python train.py --norm_place="pre" --tie_word_embeddings=false --init_std_o=0.0369
Each number is 128 + 24 x the weight over its row's rms, rounded and kept within 0 to 255. Layers, rows and columns count from 0. The size above them is the row's rms in percent of the matrix's.

# layer 2 MLP gate, 1024x256, rms 0.0425, rows 989-1023, columns 0-127
size [ 98 111  93 102  79 114 103 101  94 101 101  92  77  83  89 151  94  87 101  93  88 101 107  92  97  98 116 103 123 103  86  94 106 115  91]
[[146 153  95  99 134  94 125 111 174 136 142 128 131 130 135  87 129 127 119 123 126 109 104 101 148 112 140 155  68 152 138 135 131 138 125 110 110  55 108 102 198 151 174  89 139 143 181 122  99 104 120 151 145 109 139 131 139 122 128 134 136 100 126 132 117 140  82 132 115 127 134  99 145 150  76 112 129 141 128  91  80 103 129 129 140 127 130 164 180 101 115 155 119 106 153 159 137 160 136  86 148 196 149 165 152 136 166 107 105 130 110 148 176 122 136 131 159 137 174 116 142 121 175  93 143 134 125 148]
 [107 129 152 108 111 141 110 116 111 110 121 139 134 129 137 143 122 125 155 125 165 136 131 155 155 125 163 113 121 142 137 135 102 132 148  85 149 131  91 141  98 155 157 137 133 151 132 106 119 103 136 134 129 133  97 159 156  99 162 144 141  79 124 186 111 133 105 113 129 145 136 138 179 102 153 148 126 156 119 139 168 137 162 135  94 127 126 106  89 133 103 128 128 162 162 119 112  63 116 173  36 123 136 110 134 149 118 104 144 159 140 104  75 147 121  96 116 144 145 137 119 153  97 119 136 103  93 132]
 [148 124 150 139 134 129 127 131 109 119 102 120  90 117 161 163 103 110  96 154 145 159 101 113 121 141 109 124 150  73  96  55  98 110 137 144  96 154 125 133 143 160 115 106 172  90 177 157 137 127 130 168 150 154  79 107 127 120 125 104  65 134 107 165 109 116 131 129 101 119 173 134 134 126 106 152 125 111 117 113 129 168  99  89 167 139 115  99  98 133 130 132  76 128 133 144  88 104 130 105 137 166  86 127 139 142  93 109 131 150 118 106 145 123 175 153 119 146 116  93 146 151 130 151 124 156 102  88]
 [ 84 141 101 153  96 138 143 111 147 162 139 118 188 127 153 104 149 147  99 139 124 152 121 127 160 102  81 134 160 123 112  91 172 184 148 123 127 105 149 148 135 138 118 114 102  89 136 121 160  98 151 112 137 103 131 154 117 170 123 155 126  93 123 118 128 145 126 173 139 122 125 108 118 133  93  90 180  91 122 161 119 120 132  95 194 123  92 148 122 124 129 143 129 140 119 131 121 128 164 137 136 107 102 156 145 110 122 112 124 101 104 136 118 114  84 137 138 162 109  70 177 146 112 131 146 121 109 119]
 [158 147 101 148 126 116 135 162 172 157 147  99 140  94 113 124 142 162 156 141 119 120 137 144 151 162 168 110 150 111 147 124 111 119 149 151 138  88 119 140 153 162 118  84 121 162 122 104 128  91  69 127 158  91 141 125 101 105 148 149  86 107 118 158 102  93 159  98 102 114 113 111 137 126 106 142 104 111  55 115  88 145  94 132  76 136 136 109 141 153 119 123 136 137 102 146 141 133 140 117 146 100 149 121 173 148 110  91  97  95 123 154 135 126  76 173 133 151 155 106 108 132 109 115 111 129 136 153]
 [114 102 109 138  95 136 100 124 130  96 132 141 101  87 148 129 119 117 123 164 137 131 164 179 152 120 141 122 104 139 137 112 188 133 130  96  93  94 114 123 154 117  88 106  97 130 134 143 109 150 143 114 105 116 165  82 146 137 145 129  96 135 143 103 150 102 132 115 126 118 152  93 128 136  66 125 127 170 135  92 161 123 117 147 165 113 108 146 122  89  84 107 171  91 129 129 138 113 165 144 157 171 132 161 113 111 139 173  98  88 120 145 135 191 150 138 163 123  99 133 130 119 142 182 101 113 136 116]
 [156 118  98 137 128  99 168 107 149 134 140  60 139 142 111 106 136 140 105 118 124 156 120 164 147 111 151 139 116 189  94 138 150 147 111 127 171 125  98 119 121 135 121 108 149 131 120  97 124 121 169 118 101 108 157 148 113 190 103 130 167 127 117 159 114  83 144 143 133 136 110 105 110 124 128 146 134 134 145 110 100  92 145 147 147 181  96 142 145 108 120 118 127 109 149 113 128 124 158 135 127 154  89 183 114 147 116 143 132  98 119 157 135 110  89 130 131 105 118 144 109 134 154 117 107 156 138 135]
 [ 97 139 146 157 149 125 132 154 117 151 113 195 139 131 166  86 125 143  82 118 148 142 148 157 117 134 140 100 134 151 118 122 109 121 102 174  99 132 136 133 143 100 128 117 117 123 146 132 140 158 151  89 165  92 130 131  75 131 128 142 125 143 168 149 132 149 141 109 114 165 142 133 119 119  92 135 142  96 121 134 122 145 126  95  99 151  94 118 119  86 120 153 141 146  99  82 105 167 149 143  77 114 152  93 166 152 171 124 127 158 129 154 119 129 121 153 142  99 106 164 111 151 143 141 125 147 153 111]
 [146 129 148 155 145 192  99 148 175 139 125 139 139 167 116 126 129 149 118 114 123 134 148 134 154  87 134 133 130 175 131  84 138 113 118 127 171  97 156 105 162 153 147 132 131  79 111 137 117 136  77  89 101 164 174 134 140  91 168  78 163 110 145 122 133 125 153  96  98 150 115 139 157  76 155 126 160 147 126 128 123 144 154 148 131 116 100  86  97 129 125 104 108 156  80 153 149 138  93 159 149 136 118 158 136 168 166 135 158 134 120 161 125 120 152 163 134 128 126 106 116 122 101 134 178 121 104 132]
 [137 118 119 165 145 101 164 128 147 145 107  98 139 145 131 122  94  93 143 105 106 124 132 125 119 144 133 132  94 109 111  89 106 150 124  98 121 133 148 120 143 128 151 101 136 104 118 118 167  59  99 110 150 108 117 111 118 141 172  67  99 118 135 139 109  98 149 123 142 114 132 117 180 108 120 168  95 106 127 133 120 142 114 127 154 117 143 131 115 144 140 109  74 125 138 175 145 146 141 137 146 110 125 136 106  87 130 128 117 130 146 111  99  92 155 102 146 110 153 119 140 144 165 135  92  90 125 123]
 [151 120 145 130 102 102 107 128 163  84 130 104 114 125 147 118 140 160 178 133 146 109  98 123 134 102 130 129 105  89 119 108 154 128  84 112  99 136 118 119 116 147 128 152 131  86 128 121  95 115 132 139 121 152 116 122 107  96  90 105 152 170 128 166 153 120 139 123 151 143 113 157 148 122 144 141 140 185  64 157 123 165 118 118 160 127 134 136 144  93  94  60 121 102 105 108 120  97 126 131 162 167  78 117 142 118 123 143 141 106 142 160 119 155 157 106 121 113 114 153 154  75 170 116 115 165 139 107]
 [127 115 140 136 123 160  83 141 109 107 138  63 110 149 105 147 119 145 139 143 119 132 111 137  87 113 147 134 113 117 127 141 124 148 147 119  65 178 112 119  80 138 142 135 127 130 166 144 148 129 135 113  93 139 133  81 115 122 112  79 146 144 136 125 150 151 115 113 139 180 168 141  96  89 114 100 102  72 117 112 128 152 116 134 121 161 116 126 132 142 130 113 141 126 125 127  76 107 119 135 113 145 110 129  94 174  77  96 124 136 100 124  93 139 146 149 126 113 146  86 119 141 115 156  79 114 132 120]
 [121  98 119 116 119 123 113 130 150  86 141 105 107 111 129 133 108 139 125 179 110 139 108 188  55 102 146  87 127 131 171  70 163 161  83 149 142 106 134 131 118 149 130 152 109 148 109 138 136 114 170 138  88 137  87 120 100 123  98 128 164 175 148 117 133 185 188 120 128 123 137 146 120 105  86 167 142 133 148 157 120 124 132 117 106 120 133 103 143 160 168 134 123  91 145 148 117 147 121 107 119 141 123 112 117  98 132 132 133 171 122 151 107 135 157 162 101 106 145 119  95 170 133  77 128 107 146 153]
 [109 148 136 158  93 146 160 145 136 116 142 103  94 127 125  66 127 115 138 116  90 131 108 146 147 106 134 102 132 160  99  91 131 129  65 130 143 168 163 124 144 124 113  99 116 111 115 126 141 118 120 124 110 104 156 135  79 112 108 109 117 151 150  98 136 154 156 146 121 105  97  93 154 102  67 125  98 114 125 127 144  77 135 123 129 117 113 134 121  88 145 127 152 161 121 135 148 148 127 160 148 120 170 128 133 161 117 101 126 124 191 160  76 139 130 156 203  99 131 129 118 136 135  80 139 144  99 154]
 [134 130 129 125  86  99 124 139 118 132 108  75 135 133 149 162 105 136 110 168 138 138 125 143 137 151 127 153 107 113 156 182 142 125 119  71  91 119 105 126 156 138 167  84 138 155 138 107 120 116 112 117  88 155 136 129 102 126  77 152 126 133  88 145 110 179 121  82 169 131 114 102 133 157 155 134 118 108 107 111 127 105 101 153 109 105  92 125 126  88  95 134 166 102 164 134  96 118 159 120 135 114 134 139 102 163 180  92 130  92 126 117 162 125 125 105 131 179  92  98 180 122 112 150 135 145 126 102]
 [114 127  95 159 142 143 125 119 129 139 126  90 123  90 138 122  78 138 111  72 150 110 139  91 101 134 163  96 126 151 126  93 164 142 123 136 152 111 100  92 131 116 158 137 123  99 186 119 138 129 132 154 121  94 172 121 124 147 118 164 144 139 142 120 130 130 167 131 118 154  89 124 126 146 135 120 137 148 107 138 167 110  78 141  88 124 110 109 141  99 159 126 156  96 128 166 113 109  93 116 113  99 112 141 132 169 112 132 118 109 167 142  90 154 117  89 140 128 111  92 128 118 166 183 134 116  97 156]
 [ 70 147 121 173 129 174 131 126 118 139 106 162 166 175 138 130 118 106  70 153 143 105 131  99 150  79 114 160 114 128  57 106 166 152 156  88 157 107 140 153 119 138 140 131 104 131 133 133 123 170  92 129 110 140 118 162 143 195 138 119 121 120 108 142 135  91 172 123 152 130 162 118 122 123  91 112 129 169 136 106 162 162 179 163 172 156 114 138 135 124 120 110 145 147 156 118 129  95 120 111 121 105 166 146 123 114 114 129 131 127 143 128 102 137 153 141 137 142 106 137 127 150 112 154  90 160 121 133]
 [134 115  61 114  56 137 125 119  92 120 139 156 115 140 111 152 145 176 115 110 107 123  89 180 126 124 111  66 162 112 135  86 114 107 101 136 131 155 104 131 139 127 109 128  81 136 119 145 102 150 148 155 154 146  96 146  97 146 103 134 107 145 100 133  99 128 139 123 130 149 123 129 169 143 147 109 162 111  75 127 157 150 127 126 140 111  92 128 123 116 149 124 131 102 125 172 142 133 133 121 161 138 115 143 161 133 128 146  81  93 108 118 128 187 143 127  97 155  99 127 145 133 157 141 114 117 121 118]
 [141 160 164 151 122 166 139 115 139 149 123 119 118 152 135 113 128 105 158 113 143 132  91 104 133 126 136 139 143 123 139 105 107 141 125 142 111  98 189  99 120 141 114 128 103 140 149 120 134 134 118 118 100 122 125 119  83 132 138 127 186 158 170 116 146 130 121 116 136 144 107  69 111 134 138  97 111 144  87 156 119 141 154 173  96 187 181 135 133  93 145 117 152 125 144 138 157 121 144 100 148  71 158 153 150 112 126 125 155 108 104 172 119 152 142 146 119  95 133 132 130 103 127 107 169 156  84 156]
 [157  79 108 141 153 165 142  81 155 169 145 104 131 102 154  85 129 148 126  94 109 106 143 109 101 168 119 116 130 121 144 165 123 115 145 172 115  99 111  98 153 165 137 107  97 152  74 137 134 128 155  90 140 104 145 117 131 157  92 105 111 153 119 146 177 134 126 126 103 152 125 103 145 130 138 105 163 139 120 152 138 131 118  84 167 137 136  96 143 129 137 138 108 145 144 126  82 141 123 142 166 120 120 106 117 122 112 158 137  94 147 159 132 141 131 161 139 156 105 169 179 161  40 150 107 130  88 142]
 [140 141  85  57 130 145 169 135 172 109  96 171 133 124 146 133 150  93 152  97 117 116 108 156 124 121 118 117 149 148  77 126 112 144 115 110 132 158 115  92 114 128 115 144 185 146 173 141 141 125 127 126 108 162 111 121 140 186 118 112  73 157 141  58 131 132 103 136 127 121 134 121 135 133 128 126 122 126 141 171  96 101 171 123 146 148 128 133  93 110 106 127 106 119 128 168 120 162 113 141 121 147 164 160 124 138 125 117 158 109 138 152 108 114 145 147 147 130  94 116 149 159 159 100 108 194 137 128]
 [118 135 171 137 174 142 120 136 129 148 133 133  65 125 107 100 162  88 167 107 161 148 104 154 216 127 123 170 154 133 165 142 108 153 138 132 122 145 120 140 149 125 107 113 134 154 144 118 138 127 119 113 166 153 146 123 164 151 143 130 124 160  92 117 131 107 123 126 133 150 113 127 146 152 122 167 136 128 132 141 154 143 105 152 160 150 126 166 156 160 108 123 145 100 154 113 120  99 124 115 127 168 135 150 167 128 110 166 110 153 153 114 122 137 138 133 122 142 181 116  99 129 119 127 118 141 137 103]
 [153 111 122 148 118 105 172 160 103 154 135 122 108 167 114 150 126  97 115 110 119 127 133 135 149 144 134 164 116 152 132 161 142 119 121 134 173  80 127 123  98  87 160 131 114 133  90 105 127 152  98 121 124 120 131 146 106 132 172 129 152 127 140 135 132 108 134  95 107 160 114 129 113 136 157 117 125 135 135 115 123 117 147 156 105 127 113  80 115  89  78  86 173 129  95 102 115 122 149 135 155 128 144 197 191  95 166 142 111  78 109 156 116 152 157 121 170 100 154 103 130 123 108 157 126  84 147 157]
 [114 150 119 123 119 132 104  89 100 116 135 118 116 112 113 135 126 139 109 135  96 123 106 191 119 141 115 146 121 146 145 101  88  76 167 136 151 117  83 151 121 192  79  96 151 110 122 140 105 163 122 131 110 171 127 147 101 104 121 146 115 126 168 138 107 122 162  82 176  99 150 152 191 122  90 112 138 138 136 153 140 140 121 141 106 116 147 121 122 110 147 125 127 119 109 115 125 135 143 136 115 146 129 139 115  73 141  97 120 140 116 145 121 144  86 161 103 119 153 118  85 143  81 157 106 101 188 125]
 [127 160 119  79 106 122 128 136 162 142 117 154 144 165 136 142 119 107 114 128  94 167 123 170 109 113 176 103 127 141 118  85 117 123 136 103 106 152 138 155 105 168 100 127 142  89  90 113 117 112 184 130 177 158 132 115 152  91 100 113 116 128 106 154 155 136 161 118 172 154 122 167 145 113 152 117 138 138 140 144 130 156 112 135 120  90 124 103  88  87 167 121 164 106 116 158 146 128  89 131 135 155 141 134 117  87 107 140  67 130 114 122 125 166 132 149 119 139  95 133 120 152 134 106 170 132 134 128]
 [158 156 139 189 173 128 110 128  89  90 156 102 115 107 134 127 178 131 145 113 110 116 120 140 167 126 115  89 176 141 123  86 157  95  87 103 129 166 128 164  99 106 124 128 138  94 104 128 140 158 125 172  97 124 112 133  72 133 153 101 111  97 130 127 122  65 132 105 144 115 137 131 122 144 127 135  98 128 145 111 133 135  83 163 108 159 102  73 115 111 123 130 105 124 125 116  88 141 140 137 134 155 107 144 157 105 109 146 127 171 131 127 145 164 166 123 128 113 122  98 100 125 143 136 141 186 124 130]
 [129  92 106 159  99  80 155  85 126 130 105 166  89 127 114 113 138 124 107  88 140  97 132 126 126 140 136 149  72 132 139 118 149 121 112 122 137 135 121 133 118 138 126  76 139 127 162 151  69 121 155 128 140 127 148 135 119 129 132 102 191 107 113 150 100 127 118 121 147 169 132 139  81 159 155 138 147 128 143 141 107 144 156 130 122 121 135 137 115 138 104 114 148 102 184 109 128 135 174 159 112  87 134 132 103 107 109 140 101 122 116 131 140 141 103 122 117 127 122 107  82 123 112 146  78 155 121  94]
 [124 170 145 111  99 118 107 133 164 128  54 147 163 112 138 141 131 137 124 123 111  96 117 132 122 143 162 143 175 130 184 147 131 148 161 134 130 119 143 162 141 122  94 165 163  78 149 100 141 176 128 145 117 125 161 163 137  93  95 114 151 115 115 129 116  80 175 135 136 156 132 133 116 123 164 157 131 156 103 120 115 122 135 134 143 157 158 117 143 141 143  68  97 115 136 155 188 113  65 146  91 190 110 124 137  94  87 116 101 139  98 126 160 149 116 116 131 134 110 119 136 112 146 149 137 101 167 111]
 [120  96 125 100 130 110 114 137 131 126 124 130 139 134 147 161 125 181 133 109 178 178 185 119 146 141 138  98 108 136 124 152 146 142 122  87 130 122 159 118 115 119 156 152  94 113 132 132 115 132 141 124  81 113 142 122 103 143 120 123 125 153 151 115 149 126 153 140 152 136 129 157 207 128 132 141  87 130 124 177 121  80  97 106 160 117 122 125 152 149 146 159  84 138 173 139 152  69 143  98  95 119 114 136 155 145 200 137  99 141 158  85  98 155 156 123 133 173 132 122 160 136 129 119 112 180 125  94]
 [122 169 126 146 128 113 176 138 148  99 130 128 116 179 107 133 162 107 141 127 207 141 116 151 158  91 152 118 105 144 143 150 104 120 120 165 108 126 121 110 146 125 100  68 161 105 134 152  94 111 129 145 112 150 148 117 190 175 123 100 157 159 141 136 111 132 100 106 145  93 156  91  97 174 123 136 153 121 161 118 141  76 130  88 124  78 129 137 116 178  84 131 120 126 139 147  80 138 120 115 100 136 115  85  87 152 114 126 146 128 149 120 151 156 160 105 142 126 127 172 142 149 132  92 149 135  93 136]
 [114 147 139 150 129 157 102 120 135 119 118 117 157 139 134 120  94  87 128 113 101 120 145 106 122 158 112  90 155 147 131 132 150 155 128 135  86 112 147  94 103  87 154 133 138 112 136 149 137 139 134 159 178 141  98 176 108 118 134  89 152 163 185 103 113 113 159 133 117 112 158  97 110 130 135 144 101 116 148 127 131 121 145 145 117  83 137 144  91 152 121 103 127 150 158 120 150 181  93  94 115 119 125 117 125 139  98 141 125 151 146 113 135 143 123 161 129 120 121 103 140 109  86 126 111 138 125 113]
 [144 131 143 145 139 123 142 112 150 106  97  89 159 156  89 105 117 108 168 102 154 145 115 131 122 124 118 163 139 141 119 126 109  74 111 126 157 148 119 106 116 129 153 114 126 109 156 144  92 145 128  92 134  84 117 147 113  99 166  88 112 108 130  96 162 118 118 153 110 166 141 137  98 135 165 148 154 138  97 130 133 170  77 142 174 124 162 112 172  95 138 119  97 145 173 162  97 161 120 107 107 128 115 129 113 165 117 149 113 107 100 171 120 170 143 126 142 141 124 125 126 126 110 179 105 153 104 163]
 [137 142 149 170 113 135 145  61 137 108 142 109 155  83 125 161 115 133 133 106 101 121 128 117 152 114  93 132 107 122 139 119  98 136 150 141 128 128 126 175  86 134 140 149 136 143  90 100 110 134 113 119 160 109 102 194  98 102 143 118 121 137 127 138  70 112 136 120 127 126 149 112 129 165  97 135 113 129 160 147 127 130 110 121 154 128 120 135 137 149 110 110 162 150 125 137 111 126  83 151  84 120  72 139  92 112  50 129 161 137 126 123 137 148 145 145 145 171  91  98 102 128 110 164 115 116 112 140]
 [144 148 109 103 107 124 145 121 134  96 122  85 103 132 132 143 137 152 134 141 159 104 148  95 173  94 118 108 118 119 153 108  76 109 152 142  89 132 115 133 138 170 123  93  87 126 156 138 129 124 114 137 125  92 163 111 143 111 102 123 164 166 110 123 132 125 126 115 150  97 135 137 126  79 138 135  88 109 162  93 101  93  97 120  97 106 114 132 147  81 146 114 129 102 126 124 161 141 138  94 164 106 139 114 155 172 133 112 128 138 130 124 124 130 133 120  73 122  96 109 138 117 108 125 107 164 126 150]
 [126 129  87 102 109  90 121 115 135 182 133 120 113 168 122 131 132 137 131 122  93 103 132 151 180 149  99 123 130 142 126 134 138  99 104 143  94 117 104 102 146 172  90 101 139 116 147 133 156 125 108 141 102 124 148 116 121 131 151 129 111 159 125 174 125 167 146 153 144 120 152 119 116 152 144 131 149 134  89 117 165 136 135  93  94 146 131 134 107 109  99 137 133 157 105 162 157 126  95 136 164 140 170 106 188 125 186 111 130 143 115 149 130 116 158 159 156 144 101 147 162 107 154 122 136 101 128 106]]